Each number is 500 + 40 x the weight over its row's rms, rounded and kept within 0 to 999. Layers, rows and columns count from 0. Numbers have three digits each. The size before them is the row's rms in percent of the matrix's.

# down: layer 3 MLP down (transposed), 512x160, rms 0.0443, rows 257-311, columns 80-159
# gate: layer 3 MLP gate, 512x160, rms 0.14, rows 258-311, columns 80-159
# up: layer 3 MLP up, 512x160, rms 0.147, rows 258-311, columns 80-159
down257 102:513599495484418514461498536524510483456580393526494499505524532527551504479499468507561576501539515448490525486498491550471522495579434498493436544558498439538496521448441451488472538521526486518577473446468494494533516562454486473497493529
gate258 103:460480426503446508527502473434545551440489486463515533516524479417439519527456582515442488533511477549473511541510482468535460439472472513392477495418489491592494488485449494519507527495439488525471516421532465467569472481532550479445463523
up258 096:458463520388501520486425493505525528412406499444568413494567487548556529545487565450511522537499494495395483497551426547449492508519439439447478486531547534498553460506517489548538513501547415433492491524447530476453472498458481489514535434
down258 102:462538446439456555452556500492442553458466533519439483395486561442469580456532509456490614447494455533486457492574518532487463432455588480486533501501476482504476555484477507492497522483453524507428447494494451451496481463497562483441452521
gate259 096:512449547582510474419522454503506497474482486465521542552443502529507457476602545508519435477510478495490496380428524503502602539429475572447546482454516534475488505428484509516530455503461505521456586542471519473515454496438495475455517509
up259 088:495497488534551461481524495431430461501514463513538560546462512564441471505533456451528505531586492477492561513439526532439496458516539483557529574464473470474493500558519430426502455550451514548564492471539464479533517415527428568466508515
down259 095:487526499556537458506467538528491460403462538551519458529580503455538591575498478477494472500512493567522506477580486475523464518467577483492549529398535447457466475587471553502482546509474508523416578411529507465528494493565508531517546424
gate260 096:491546515539498465563513390420472477506556520507513542524510504488416449489566526460510439442546439578536600482446510486443444522545538486471480578528393468503494521542488484486497530517506565496498510493547503584542446482536484461455532536
up260 106:454496461519524529550468475528571555531457565467542500517461444475513485466481552405435434494444500477450514535512458444560479546537522497517508547482452468473502490436459524479484521551511609492552410474475515494475469575564485456472572491
down260 101:468498475525472441569560514505507474483535518519508543443504532484466450471416516573501554535514430578523459518541429531458523435507480473491515491561512491464505510586558529526476498491478487577495549518511503473465580467489502491477592553
gate261 099:529454518460473477477526576498495558500404512503491516478543478515523523470489477539485447445516431475479502533461472546461539428550472496565471500526527433502535484541521421536475615528539534474546591461519536481457446451474515565478537532
up261 093:509546511534575533471485538520564476562515489486497466498535469495502531481556487506456562548543458475503502464433541556514505457524488473543524398479488489559469494498494537476531503456511434519479516562486509530501514564450485568451439492
down261 092:544541528499551465565501507444497410448526499423551493535542516556517436446482474555398493461474543532529575514505501531540431488599506507492542432519502538499532482549513569563493482500489521457504471499487467435524469522517517498500581489
gate262 105:514472511530469486554481458464422496594501465484552525512425492494518488421543478478506490453534485566517503473528487484458449515455451570474549511516543442532496484481440455524534483522530497475469520441500505519582544440557502499418471544
up262 100:571527467496555516528506536515555458532437518501504530550514432453505486540433505467500533488408446545546567490515480456533458529492465469526535489473529536491467555500447442504457571570543547466542500521449372500511518519498548544508490506
down262 095:507473492492449485636477489531483464472566495477525573526526507482482454463503507493497505543496541456457529512488520529554516498450407448544550537505561517472468484471471522520522467532412481465503442529500527505552499570433461470482501496
gate263 095:438545484482406452461467511527433513478466508572473561470505498482527484539443478425504501547505543486564551493494506532568530453516525460564457491473561483496501514532485481508555471538485566552526467532527464495546497546519497564535476514
up263 096:507531481467538487510511466526523494523544542564462489466553469533527551531544482548477495524479448499521460519459532507469551442522516512514543561525467526457466495560455460489446560394486505514497526534490462557484500454412460428462572541
down263 104:452568438501554441447495533527462504530510494577539475500475496504486580586502532481562541441505496514514431537543472436460432562500480476447523502498515561500519491525512551449493468503499454480487610546476489516465491475551459552498405540
gate264 097:524514446542567498469480401507493493456524497510472503494501462481506511457441520491487482459475464495493457540532470549522457486446461484518440514499508494458550526473508469503436503515604492513573526529583473500522427503450546484449475466
up264 100:469554518523464443485464540528464538577498474489543530505515506500542509551464482506479498472436426503558473486440398472472523463570490445532533513482441471516534524479533470506374554450397490507477486546473480462519554504558485536514547443
down264 097:476469498549525488507497467494523515513448550497580499471457542497529450411466546493442473532481518478495539510486540494541549529551509462434493478464516454544478476537434500497516508512511515524453547516506460493513558505552518520462388479
gate265 102:516502490519455590513473467495571423490491570454513434539484605548508545556582495482523506469458482534476543461481483504485496494477409557507588431493448501546480475488535553498486498475525487481500560453499498473516508367491453407493524461
up265 103:471440453498469456509424512457572509553515503510479471462496556396506518532577529545560505518510515527490522472571455485528493549511473505490433551536615487540523544495534575436553499459429491529449486611456495418459459525483522545533513478
down265 100:499519539503514493532544479588543501543418500474503536471537403542495449518517439455463583481566482488445495535519491509427468464541444498528460520506525561523498444494520561518583438588505489536509499500460491525505506533514559447472461496
gate266 095:552505478509531578506525474496528469521498524500538482525463507538494450499461558447432576537466520474571508502520497483511455489474513491449503528489426492530530524495506465445497530476449528482585563519476437488527496449524551557443496552
up266 108:520451462549475568485567512540502464525557514554534505559573550449505570523498466455427461411518506460501467487592478511532501504522493485468507528499600448465537489515513499429484419521515470468516453571453472470511579499533492568507491504
down266 105:557530483537553505502426585519438552509531453590515496460435472487472523575544475515475465591500513503598502573483402505528456469546519492516610508463509557517517488462492468477473518494497478508479522491554544510467534543581517470506527446
gate267 099:492474490559542526486541410463491520488516480509519473562479431529605530424493510501519490458478541562471515537521570499527428420554489521542504486488487452520491475514489537528461531431525471476516465542490491500524436484547441544479548465
up267 102:537460488482536483499445506508481582512501517565544406484531525504511538495601587524533520466454472484522438444563413534431529521417577488483481500486517503519509529484482553536543460485505498569535553497497514493478518528482598527539460520
down267 098:510484525524472504484494479493512514576498555528512478502530547474560491451471540497556401534426497481503546477537458473554482462501490499468477515574455516562477497546528516405515550437542490529489500567487455568491473464506465522506527555
gate268 099:491507516489617472552545496456501448474566553582466532475498469530449385500499463476448510523539551517517465496507486529531542464501527555456439546429459530569482536521545517501541472522479493503487525514564495472463452449516516514432456516
up268 105:495491487505523495537522469533527513444440475568542490422500418494470543556519599495520478510490466506509471470512506423493498538537523546511501477490506425472569430507520530508494489521499572516566505471519486578467484507521521509550542587
down268 110:511493485441485603497532490521476497506526483548543429498463479467508469446526536494459586494384449464554475547490501542508509457451514486480492542481514505506452467466413492450534446483450465573492512465597484471471489497473566483492523499
gate269 093:483491467580424459481456473496520513489524519466485499534515452454498521501509434472492487482517510517499455529527415447498472585545459414454570607495512511461514492452537536537473479459555506538473545544521516504520512583445496508396498497
up269 101:500448468480459506538540454544581433458526504519575563511541513495498556614521550558482543535485438447539465468514505564501502482527539541501510477474501538499521519560463514429435486516463453513553456480486492566473502513524505464489524509
down269 102:516507583429474559483560483514495503507486494445565528494517431493464462489519488523486506550489454430474539514511497470523436445511474564499492523517528471498447564469406549469508577518587516454517470523489578435499491461462550503535412498
gate270 094:516533477537495354465484445532518462542458540424542494522452515485574474448504484481465471428523523493505500468417480481503493460458565496528478506464494527514521498475546467486461470487557607510446454405571540483520491467512547500505425559
up270 090:466509503456453513583482447491456513482475472531435565485509452530450460513483473444466480572520566507485440529512488528514492539491479480507583429471502474506484529493539500473510480468469532548536456518513466466501482479474536480480553522
down270 094:468511484471513455547467444505520544414561542485562536518426440518451505519520532496432479512587490446480491499530479534447498536546458514437428497475410525460501477454583419451438481458476489492507451484540489518450459543497422464534482489
gate271 094:553490538473507526510499522437498565490494542489506477564478486520456398570497490468479496438500497532552531525470560424466532520539501498418492491515496483429501533492484469478468456491525489522540504502470516422430464593507514469427489559
up271 103:469514486482513448460535562558486476515531525438523501552534498460478521515488519502482454475497500443527460519498517514518464485465515496517477512482527486500504436483463479531526434578460437576540563580518495446443424507521469481513540520
down271 095:593540511435455511542442480495524516526444529543516477591402529528504488448501482487448445530452513547516474524459544506554431520444449490477524454493452505448462479525483520478503545483503509525535488517498426446495481555466489502537497526
gate272 100:493513522522507535481479477490576570394496455486523455489528538477553489517471531435491454456504538484439494478457468497380573479448487503604445473474451498489461502518510413535456478473484536466569441537474475453487581549510507451505483573
up272 102:502487550582532543501456546467449566482425433486498450486528464547444500463484413507488483475441515440470426532547468474515515499522475535502552470498553532515449484483443468541438539406479549467549580529570525605489508503488458532504515518
down272 098:471378519516458494555521465559558525481492513498489521545440562519553513473501526531527523452488593464480529473481449515473568536509472399514555475513448546424508512516469518555492545459560504499458514543543498505487528568528446482531543563
gate273 091:461491523494506443501528523516493467461570508463459509447473528545489552496579443489492492442490436463444510475572529491439486382486516432454494472484485527443550470483557477431488507490472442507409472511562514524540501469475549581456410543
up273 093:511419459486492467470543499514496460510555566499378537506505498535486513606504435533516433469472449544458438520564519448469475467556440493467410471511481497534508563501538468528523561460503467483488491483517507495488485548502511502544466520
down273 102:524496591459431550481513496468519543535488491423559470510448464514446467565477547419428588494486545422454510479534523512496453474485462515502562543514551468467515519478507473522564565431492498475516541440564533503484498491511464535539456494
gate274 110:470419527542499414512499532483559435488429453533540473523534508494467505482567511480473559510502476488460507551491533478500459473457482513555496468497551489508519565478539568488448498500529493495534452499421487510524478503489573461518474469
up274 111:467545563477485518524578519449431472504512479492570504550586493519506453517468535465472434496541470543539586526549503503569500519477505525509494541508445527554468519548490558474461461533484472492509526485476507460481579442494518432455488490
down274 090:456507563493544468456468501488596415527523536504529505531447516475492464520476530568529514488497469488506493567497513519529523537532470439570456496543499397488515552498522427520526474545495502503488501535455488481468448492457522527487538548
gate275 098:489443484502485545532498453460459536521448513430486421452450529526451482519491488525494451491508447500469490487546490510502493502504540499501497479402576465496488494518425461493572449490512572560473515498529538548474512520489542448499538536
up275 102:507495564481515529453486533526531476509519513516590477472492449517501506511440488509543494533448555549567478495475520468496482433502543520508495481472488577536441472519501453414515554493520516508542561480408576538522443512527497554549542471
down275 093:513542508474506516488460544461573549480490524448524516506503536508559480500526520437490451576417434479465447515513463497477494573430579556504497583482464528453577452444497419458497545470477484489444535463508565540523489480494475553506567427
gate276 102:453513538506482549578520562482516562523458502544578531502493542512551512440569502491435570507473491527581513446482507466453467563489526461494400468523518505446470463455557443510468435525515486439477468489527501495531497598446488554520521486
up276 100:560573550523534532562532493531503536459488536530527457501519484532529517542566522471470534496461528572491501449555491528481485487497557526479479413445463486412541539407508533481482553420464508497529529532470510513571569503480461524431573498
down276 090:424525529479471497494482515555438455494408495469551516536497475487563502534533528515543493522504474518547503485502535436506479565519543510581529544493482533556490502420486536491481498432461448472474524509546505407561526486502560565544490536
gate277 097:537478484507466456528469543480482504482501499499468477462494464486532506489509420536420459527452534435510475551545484532439503465445460419516507527500513509469409541482578456522424484492476446490469383520488477540518520526498521435521574480
up277 099:520442462541474467484504506454427573535488529470487511449545555503506464489506553543509526411504436498446458479498510422441549514439430537489537534481451510512521509460551473516429479519546526500472539492490512517451494526484451527478481453
down277 102:488470529549483430505534519481497486537511426528545511488420589525525465554477548397435514610514467475463549491504496506512510357494513532472549487513502544533568466504525541516424528502554533479474564459517553552519562541472527509524469451
gate278 106:441505607541456485445461471517473524433417542411542571474501509464531495526534406500517603517495510556512484587531540540539559530528449512543472541482488446447487509510533487539498529472522461492495454512483484468518443457524508439522486451
up278 092:567476496441539450536459530540501465527511461512455426437504462426500480498586434483466531454534464529445495499471481493537460504488493472537502505514562526594501471473490442484523476544511551505541500494534555509541483596441461498515466500
down278 097:465491547452470445523593559491458471497486504438499421473464400546474505490502479540506480510498482460533495479504541453516464535551498513460462546511488490556547465499588536550510542522486581435507454553484469543519596557565516490471482544
gate279 091:474495489509454503479528478574548497500485545457509518500502438455533547533458441487525464469547487510467490504557494432451471538485485470502530506554401461481480479472543477513431528457519435486537480445497473487494539495559413527496532510
up279 089:560539468569562492478424515594515522508462531480523500509476515562482439580479441542406484465506527542564445477521547524476470452556469539531503549496482502518474436473454497501502503437451498503553443463567551502513552505539502483531473537
down279 094:546566514505481471537494457533578476455456515485485468450542565564533510499547565447421484435518554485510477430474495511550438531485432557472488559584463472543529581417539437511510425443486462587516492507489483465455464508512487504479586484
gate280 092:537523504492530496555468497515459564547447466473494524503520455548541524519555486502449519575431531549449501609515469543477527499566431467543494464476517560452500479540492549443441496496500496519461441547481526553490503491511498482476502500
up280 094:487562510474534524498461421470495484506527443537511491536429487525552502481447554510533516494529471501514537463505488460494537472501462474437549509477436453539545495520541509528468466555495502453500490496478538501537563541472448578500467523
down280 101:485449508570517495523472569541544448553501481569483551500548507449491514514470514485511524475545502499503560502569463427553439464491525578523429534457459513473456517573553422526487447526529454459551495469524492501496466508466608484487480505
gate281 098:476486473503556427419556429482507485531422527423425519563559542537505470447436516445469513553531480483550476554492543472472470478482478552557507481556512521516614535447483506529569535470487479451498530495503479532484537574542491505546537408
up281 100:533472451513476545441519479514468491461500505504464586520495513511553565433529482489466554499521423518498485556457485465524527491547494487559489428512527470526474544477505503486510531558478438546528548600493488502515433529392511480473454529
down281 086:554506481441545500457483433475498500515479511484546435466518495441558536545468446503546476434528486543472446563433459538590428437563514545448483531560507509477505485439473526438563551498541478476516512519549487482473484449504426528544441558
gate282 097:424507413530557445436466516434564472491554551478548480459543496471475514478570472481543538512513538435483589461485500495518557533516509491493429556514514585488512524540435461518491496549515458546433516551543511489551565489526472443545507507
up282 094:488494431495472502430447469532517466476535503482470529531489529460591511462574528557486472482501487455462464465562476531570569479511489514566482494505527583500517505445522538548535532457459503525531486493460498560596431516517474476494528513
down282 099:501562467495499528521504494554508496511472555478512470467460591384522501469497456571531454467522447481466559452495441570517594535489380512509489587572510426538422424422488484542486540553436539458496534530457493540521506543560497461520450472
gate283 104:476437521520464467509498463412503538487522496464529479517523546466526536354519572541476496467484464508519462545455470560515499458541498468468425471458477448499526485526410492465539536473547430481481512457529435471519511489515509458563506468
up283 092:473500513540423535574517456507563530459513502431482454492472455462478554550560506483605531503471551557497563463550474521513467442512520523469519436538418487437537518478539496477541504446488471521497472485448584527476460431522500524496521417
down283 096:508602462509550468539534569577517470448517490462492465447492509459423419474468444547524460502472496515575538516478506486488448516544465593508437519553519556505431450466502488506491543523470520472502448517525468537444498532506510506530501516
gate284 095:477472511492534470457513529487470548459549495492468500477441537533535472539540462468559538446485511417567601455471516437586505549526464575529518461457466523430597493464502540525437539527482531465450509521546562464558495478515495440481529531
up284 099:440544510509535506588483515425506497533513482418502514529503417493465501471469572499454499524515511569501553511574475510439551464506509466544475521506509508522440503537533492421511478515500530471533510438474535573478509513477466534520480453
down284 101:525538494473562534545615516501497518556531526501484566501516517457501467473544530493591468502532508480515498484525587488482521449545583531409492581516488542486536551450507509556570495469487488543486498512442516514498524414539500449474530491
gate285 106:473538510476388443488506511483518501493514488526502469551521549429582507508488549521528446442509508534577506552497545518486472455496481526508550496495496552541481566559556566492464448449522558477516504460536474513537477527465543510484508585
up285 095:449557507499513490494473468511469571501538493554544538571560434496533483514536457440481518462519558508498467532426512420364489539512549506519501472499539523518422469500543563433471474542486516530497488497487459537481441554495441544604476541
down285 092:478471404523490500495523524458537484452526552455498427487523527494467481499517505487545533537446571538483533473507408481575447483474551500476491533431492473472545469525526437469492501449518443556481498557462494491577480497397452497446535504
gate286 095:513442491487514524540465502497482491513504484561537590438533468553557532587477466498489515494564450581518486536532546479452517525546493514493503504472526427489565523537421496502596497482530475505489491489484476496439466549450560459515505522
up286 100:524501485492502490500545479457515503533446448422482483580470476541529428452501496455582554519454481485516467483484439513542589470462465496547494502479466533529531533522580542541398536571425499498464527521499482522451506495495548463528493641
down286 104:491543425545546510476461392484527525507500498493506461502481460565594487504605479507530516563500550468533416515430484503475569519463494558503500546539445484475497477542550494469527406511457521508512433529537525558546507460448428472445507544
gate287 104:471427442565470519521535551497457452513504415481485501560435502516580510477484524497576548505496519381551538555499527530467484520435481546483516444567496468512452521544479441483513556417487408481506475494494498579531531498514465528495499547
up287 099:440503545452437449535529486461514558493485449545494450523528570469516474446533425463470534510521509569400515502552471514475492507439521516500549445483464504557487451461487523456430420488494545485503528506515489418577548449486528423514500507
down287 101:463456524552484541509513515442537498463437475485528466404508507506478434496455541508531447530544449486455516493472473491458498492588372401482507527482538512500537472479459470525509531499457473505534475532551440471539415479595474522476530528
gate288 103:391443446589466499470501451523514511571488488519503500485517536429513585479573535475485599448463494476571537464513522574441472409513479496485526546604526481513578486500484501462432457454520543536536517558495443472549488490511448496487529427
up288 095:530514507492455556405549508509407460469520488493499500491537452537487488501424513417462523534506483499514489542449476488475436492519491521473547489488568525477420542526516471499516455544536556425502523518575477492471514435511493530551488453
down288 086:455436501481519500538560531426541521567494528576486406549481544520426518442545567464562536412542503505464491517482534538493533490483466520556469482535440510511527500471449525521470471470529470539477521516506519467484461461419605458479523441
gate289 104:478546513560524496483509460531531451525521474507446541540532499504558592487468558560478487503521460488509467452461550468416477452449475456473494406479493556466518446441549557531543435562474472577523461571461487509515445521497481477486567409
up289 106:523503426449445511486428514549553529497509447487506560539583528457516449485500493515552533471535499433524490478453485487497552418493518492548450531517532468487439461429556501468460432539424487554499477481518451436436559485466466483445498468
down289 094:457488551516514443505554505600443541527551466528529496440477438560491514457490549491491479443502454439519491547561501439526586510474517474521487441537504543476583500532499565497492520421452549512471470562444511483462508532514537497529444471
gate290 106:475520507500519423480537520538458499514512509424498470464510583562497530466546497498473528450503530523360535520474448570491561533532507503435479569503466409499505465599528540511492455463531530531407441492482561485543469435521447484390545504
up290 103:522480435480454465494460476422546519480546498470489463462488515530457505467461542524487544495502451510483472436561511507491496439439435465584489447455471491492554453431484537495510549536541443487579554443502481498512547531497438509547518456
down290 098:516463498510518571494423488490422530444553470512511434487508486494523554436504506500509518476451462500560540509488541451476432450469488535537445505432482508534487438518555477522479536428524487464531510571485577538462510495504453525495511529
gate291 103:535500497549524545493469455472497463545453498457518559520449559508412459556463458519570514576519500525469494519468544529552446507538507503481511420444512479471497520464535475510479524495478492445561564482486454522463434454515546544444594494
up291 104:489445502514484499598515560459488516491492496495493459584452597470511475487485454486489484513520485586459435478504492530495543487498531521460501478490462495553477458454481557515476510536485474575454366529514548545414479529485562449476518495
down291 100:498568486439495522517545448553605507451510486510526533514491543403573526465541505482518524485494484559465507519525412472478520470536511505503471517512529578516467450455485487473539472559505443515486550503442428527500509524469492537587435457
gate292 097:527543492530516475545487531490528549582572480432486523505513448572481547410460494462450517495536463476548446543497508514523533507511459525523551522442458538529492525449540527559538533521459501566474557517556478538455516496500518460504508522
up292 093:471484492574497490432566428558563516484490556597492552504475454529596505489545571466541512545500542414408519431571509495447472484476470497538465429487471548524534502505492428529539452463477475546485434472459492508466523535486539451486480452
down292 113:472542464510534589501421432527427545573503478564524497441512497525518462499498471426514445461525498513544542559547456548506444467496479517516547475428499514517481479505471528415474544491482485463496479494457409550415434518491472453510457441
gate293 096:591519466542462542465481475403467526473470528512487523554494536488439445413481480538485535467491497487449519513472513485437536504430412510492603458528556527530541557491549520455531536507446544495505552533504488524521517447508487451541552530
up293 097:539464491479530503437513514477496471448509484554438456484446479506441422497509516432507561498474497435534500398517520503456508456545509459380467491575512424479533511586515489444529459489509458427518558550519464489532431523520461547486494515
down293 095:461549526429486502562479556463488530564517597491516472489454463469450435503461517513518484410556466512484488492520520463457506610451543458516432477502532470490434519521502455539464556455414519524462450509457525472469468592514514517432501495
gate294 095:487570471535490499459494483508443488507492494449516554444542536511492479497518489430575482509534447458527513452503547516549468510473503523532497470488515520509572497532415464469452524417473446500530469553540485457582599515509544565527589481
up294 098:446577467502449545478496444519473503491468481456497448525484444449465481466583476487501501463512546539495543492535516536489469439521556514536543471499457503523493502494480490442517552532528502423522482487450523500471438401484492481450453470
down294 093:502533541491584451507533516534488414555487467549497409476533537493547484521549505562501464515473497469521526514566554431478487484469505549430580527530492477500425516533562460489548470520490544456434499485481507484418487485473485501499450525
gate295 102:474484548468528559511520534491526445437499537488507530535510511514485501509549483473370486535525593475533504585464482481407435539497486517472543478481543475478487479493511544449467536475609463477525529525522514504466464472458503508453450470
up295 097:567578489588516499541522548457473412533471533469483475480467479576524511551523484566494550574491471546467512474487490562543506440465517506454500455461488501503573461470446593581565501401502516507511524449519440522574492510483442517561628498
down295 103:515563558485563546526447513519531506515495518531506570520532527487474477495467564400519505560456515526487470482457504432512473476463620462489486532496522399468435535497484558514581480500458502446500510490465521493535494476448509528506562520
gate296 101:450440458526601511482505492490472533509496511495500506487531535441411533556535544475585496522576511526529550521505473609543572492471515505467509531453538567520551433523438454477488505475516503520557535471495494519501514457549471514468519564
up296 105:480561530476449523497545558487465501473501475425488571564460533565605558508539431451651516491447511528476447493507519542471501442539554480472526483532501511474502455525482523482533437533490486474506540521512584531547450510508561491466543507
down296 092:455499538478593527475459484548526480486507608482471550465515467508512516537478587466512500480505498473517429533527493426570472447523581502521462466458518557454491581530506435544473509477530581503513461480499499519501499543577547514623527450
gate297 104:486523517507507478410482502561459474462508569501512539509528490472544431573443519577548512439549498463471502491511470465500474505555506419467508455566504494486469511475543556477499553595453533426511425543553555513437448504480462473498508485
up297 099:546486517434433550541488552439508506521530545540427463522466503447485423515463459516432508502484504467478579454545511458458481489494479454518568512523464475535543405502527460543496477554509487521449511443488481463493466519556545445468477535
down297 100:456475548451548516495498538397488524528520492471461514493463514452551498564559505493486478559539478494517451493461448490556498479557420461578527545437455513460563545576557504544514492522444527476504481480467474508566511477550432478597533508
gate298 096:504510473511613465423538453537466512502399565458549495407485545571488477548555411516494457578539434498495560463526527473551468514460445514516525543482533548550473502514474477489448482488469474521525509477542554469499491576480408492489537481
up298 100:498526482594530550571492501513527500442537507559491471532520500462507466556493500477494481502464475506461517497449454448530507525463516455487427464515470539491541495476459557472414557428449537473590494518470531504548485534563513439541440514
down298 105:498436431547456517381522495507525461498479489467500483482518380450554513499500539495514470447553520495551461450531546450480573498483565552536545511599464573434484526498488543502521443456500466540469511461596407560497470489511523553499500554
gate299 101:450544536522514430484506436475478524456572420487565525419547507497527504479557541459523531524468473522520542478468513506463414457475471549483503557478529542501410486502478440508479440579525564549451483497492459505515481506569517414404484510
up299 103:444568505443456446461488466494538464500500528493488491479496522442495467513451520508486481482582487519473458529477523496493558578528523475510488521499425495483491437571494477476405434481519427493524518464512432541535538509513498526474554568
down299 091:482506474476514480440466470489468478502487508417485538469458482491525456438494486552603552448533551508459559435488483437499499541522542490519526544429459519532497408518443466452457468518388543531494495504533476531538412455533486435533438517
gate300 101:471535526482561545506522530480454475573519489439529471564476501541431562565415488516469515453450544470421461508501523522542518495452523508474557532533438498466513527498551492458553513541497420498512544496464433520394539428510496493482516462
up300 098:478486490472496461497445564494500508559490432554489491435492513433506496480416492491521538493509524479466480507539483553519434486533599491454572567477489536522503531499503495503482460552490533513537563490455463424560540423538490596505449501
down300 099:483512450457509462510496532473518491541404459518511446545503516493488556501467465554562543491496589520516442456471468485466492479545658537538489462494526472456512486502465473446470526537486523484530486540525502526511458423548475555540567513
gate301 107:472505499502587440415484496466403480517489514512491507508485474521511501500424569529493519462437461483480567492537500531513497487530559504533411385497441455436537504563458519627612513488507488575466517457539517557460484508604546529532527554
up301 104:476474455472495492587444565571552457477499484523504456434481465550520438513501442504425450473480528479474433454543419540560479486517504492597504562467520464510434523449506479473547454422510450547497475596575443481469526476481494482502527509
down301 099:500456523453472464512504536488538463491538431506563548533451484490501538532451524439484597493549453475502513549468487454540503597530472547560479507548457560496468521510453543475544452527621454541516475464476498521504511482501513530553552552
gate302 104:466423519460489422457579490538442554556501523534456492473401551552449446549548517483464529517443490444459530534536458504571506514582449445505521484476521554547496472600504471526440527492505528477537525514519522410565485485584438453564481531
up302 109:512465530521503503510547477496553495503574485454522504485437504533514566500459481498534599547439450567521464471455473488493566516508505536481474476466496574467550484494571586494467493516450447525508542494500481514499498508505535473474479590
down302 095:435560506450482559491478513500454434472486481515470513515513516462471519481450516429505433495552495498514448539537523469508498572491553506505510503595522504536545501472471490498422535503556527466470509514413447533538453512603493489525487500
gate303 092:528536542574558509443507482501463571525589509528511460517463425515527546514502549492493484494554504415521469463578479445470451547534479464492500442493608550524547561457540489551481495453501469510525517526488472473500476510469501540510499483
up303 097:581531404545531466507523521503463495388571487575440497468482450471458514467486451458492471571524426524479487590534499467467512499449492509504567474470544467527501493463459487472461470499420523549473491475543553555503512562498541505547445523
down303 115:525471479503495457465504530510501491460511506474488446502500603424506566503452477529515456560479471484523426536538385562439458483490427537431507466474438484384472540514477519556516431548465484450452511518490491506520570497514490478503509410
gate304 105:502530526501553454536557524500502476512567531495487494425515554548521510565475530427536537547507437463492468511511504472584525426545550557542460523532414487441478517517534532477570537495544501508552466505477439472490510496489405520509521561
up304 104:535455484466475460433461539490563446591516469581412456431568559514539443555582509455538472526477543450521478458507464426533450482507571467428478528498523469530500498516418529439446565462517505512544471452564457548436510457527519523504512528
down304 095:527468455516507443453507414445458491525458500517430492561598459513609510470534505515461514560498502532434482571553477544469423541488430507559423518477543459543428487397473500498519481559518560543498516518475528480536456542535500443515431501
gate305 098:507493578481558488413453532428407514462454510487513517533529529479476453563475551477525504498497525467463495508512530547537490475516520419514511476500491427472529521522531457521502556468506519476507453558570523512539549499524514470538599528
up305 101:578510493506493585587489428499507527501512509487480524460470454456453583465522482482462464529477593493509487510487524534479506540512491566431512471515594493531524494497497481485444517516491437508485514501489532504563500438496440509545448496
down305 111:492512472497481477448571501446549529552542547447487445525506501492515430478598480557459526515504492549482509484613532502467440530547602488512483512451575504493474480501467546457483555528481490510441485464502469555442455439496474490412487494
gate306 100:480513446496424460526515523501503592491554504605491541623551554546462510519437536492546481510558509484512489498462480458489560435526453438482495427467524474504553511541542476493491497483459455417494525448527571450521460496549457463518574469
up306 098:526554524520552516523515529540495416523412418492475480478512417514491531506506455586501467510609465528527488550552524593524478542438532502482482504539493471504550526499497468524511454529479515460423529541532437537466485461547519480445522524
down306 116:444495508535489467478500499472420505509424439502509504540516538496550490489433515456476483526500515525482550460502526499469513496462547505507449514555527497545489473488530557450551534520447473515468403486456532496504521411459468512522414369
gate307 109:547536454462468529437507496440606499525480489523478481462528470497536474591536510498519539564431542497457572566462523444473540489509504554423482492508459449401432555501511505526435511535515460533528529535486522544528485478557521526443426459
up307 107:495432497521531480515541564524561544472476468513525466435483466491539526462523502466442553510510481478568524469531496522585455530490527475555513496466487424506535558507524535528498525551490457539484543492481521479548581520572471527526584512
down307 096:547504466465596482474542544545421534472544506467506485490490508587476490457436523468487489523434517554486466555559472460503520476489555524500470564510521486493486504548492460519457474408476373550464530558550505511554533521527408445435472491
gate308 099:468518492530560520475478520531498505516484576496496473500453475556485519474502548484458532567498533464514487472517529515568422490514438496484449538484470502561470556494451422519456503500427539542490488458452395353521505380495428515534494494
up308 099:483468527535546460513521515517469505568472434529444487530483508500511502486521544591440550559503445644437530501431452494493515530511501559552485404515495562466484519468481463522537537471450478536517443558495439512437537503552475449457488528
down308 090:481557520488522536546479538505425554533491504470589475458455565539468439504510524532488506541493598454617525481463506484530373493489461489539523541537493489479468467468469492483455487552515543565450476521478454434449576496479526525544445468
gate309 102:516524409530475535512554451511518548505425508465507524579572533539469494523555480417454574596482459472546435533516492500461498517440512563511422473470484442487484469518490490485529444454501495492502511499448542493456512456460528454493524518
up309 097:483508471479480517548499470486507565483496508467614501543505575555517429492461487551527448466501535565453475460512491470456485473454545509561492536488528484556446483447535517532501501597555470419485519548565497454478477451489441449508507544
down309 107:476534527550471473561509498495495475480559440481562499564468463520520542594481489527483550533507464419593519466556455528451503443457563483479546454450469445451501532477529444539495560502571541502524515488467566619500480466528567524490540481
gate310 104:501467468507494555526495450398506527482481465529477480523436551528508482442524467533504475476546517427555502541482533450490580426497462500457510472433574517400557494423492495432505498453451495563584477436544545432457542552472455524516486424
up310 106:507516502523506522542487465542501475466476521506506448575474487547477474443558504514472492592501516513555555401473539467452510585454451485511555512571624513467468492544488511491446484458445481522463501521554549406523456510486507558473480559
down310 100:470598497409492471556535525481544454545496491493484560507552535485440443523507512506556463453551508506573475508529514528471525502534531541511478508554429492626501418460495468564504539470500537542489445501437507453484469562467587543501488546
gate311 096:508530487524495470483482479525472502506560492412549522562462490513523488552444509547501451517515485481561527515469533484544451516454568514462569462491498478478565585498442521614458524555495535532517537512441452432500484492524449449520506503
up311 101:428520551480457426557526478519482499590524465520511558437440570475544568515480459417486483466491481502465524466499566489453451458539541503532434512502426542504498488552512499475555538535505464525478539509499507528529505506535553504479530475
down311 094:420490576442538557535547491538566540515498576487461519565493431482552534508469501551504472543446474560471455544542468499525495493472490496493468485487519454506514484518439471551521483487474524452491580462466530462447563410564490503494386517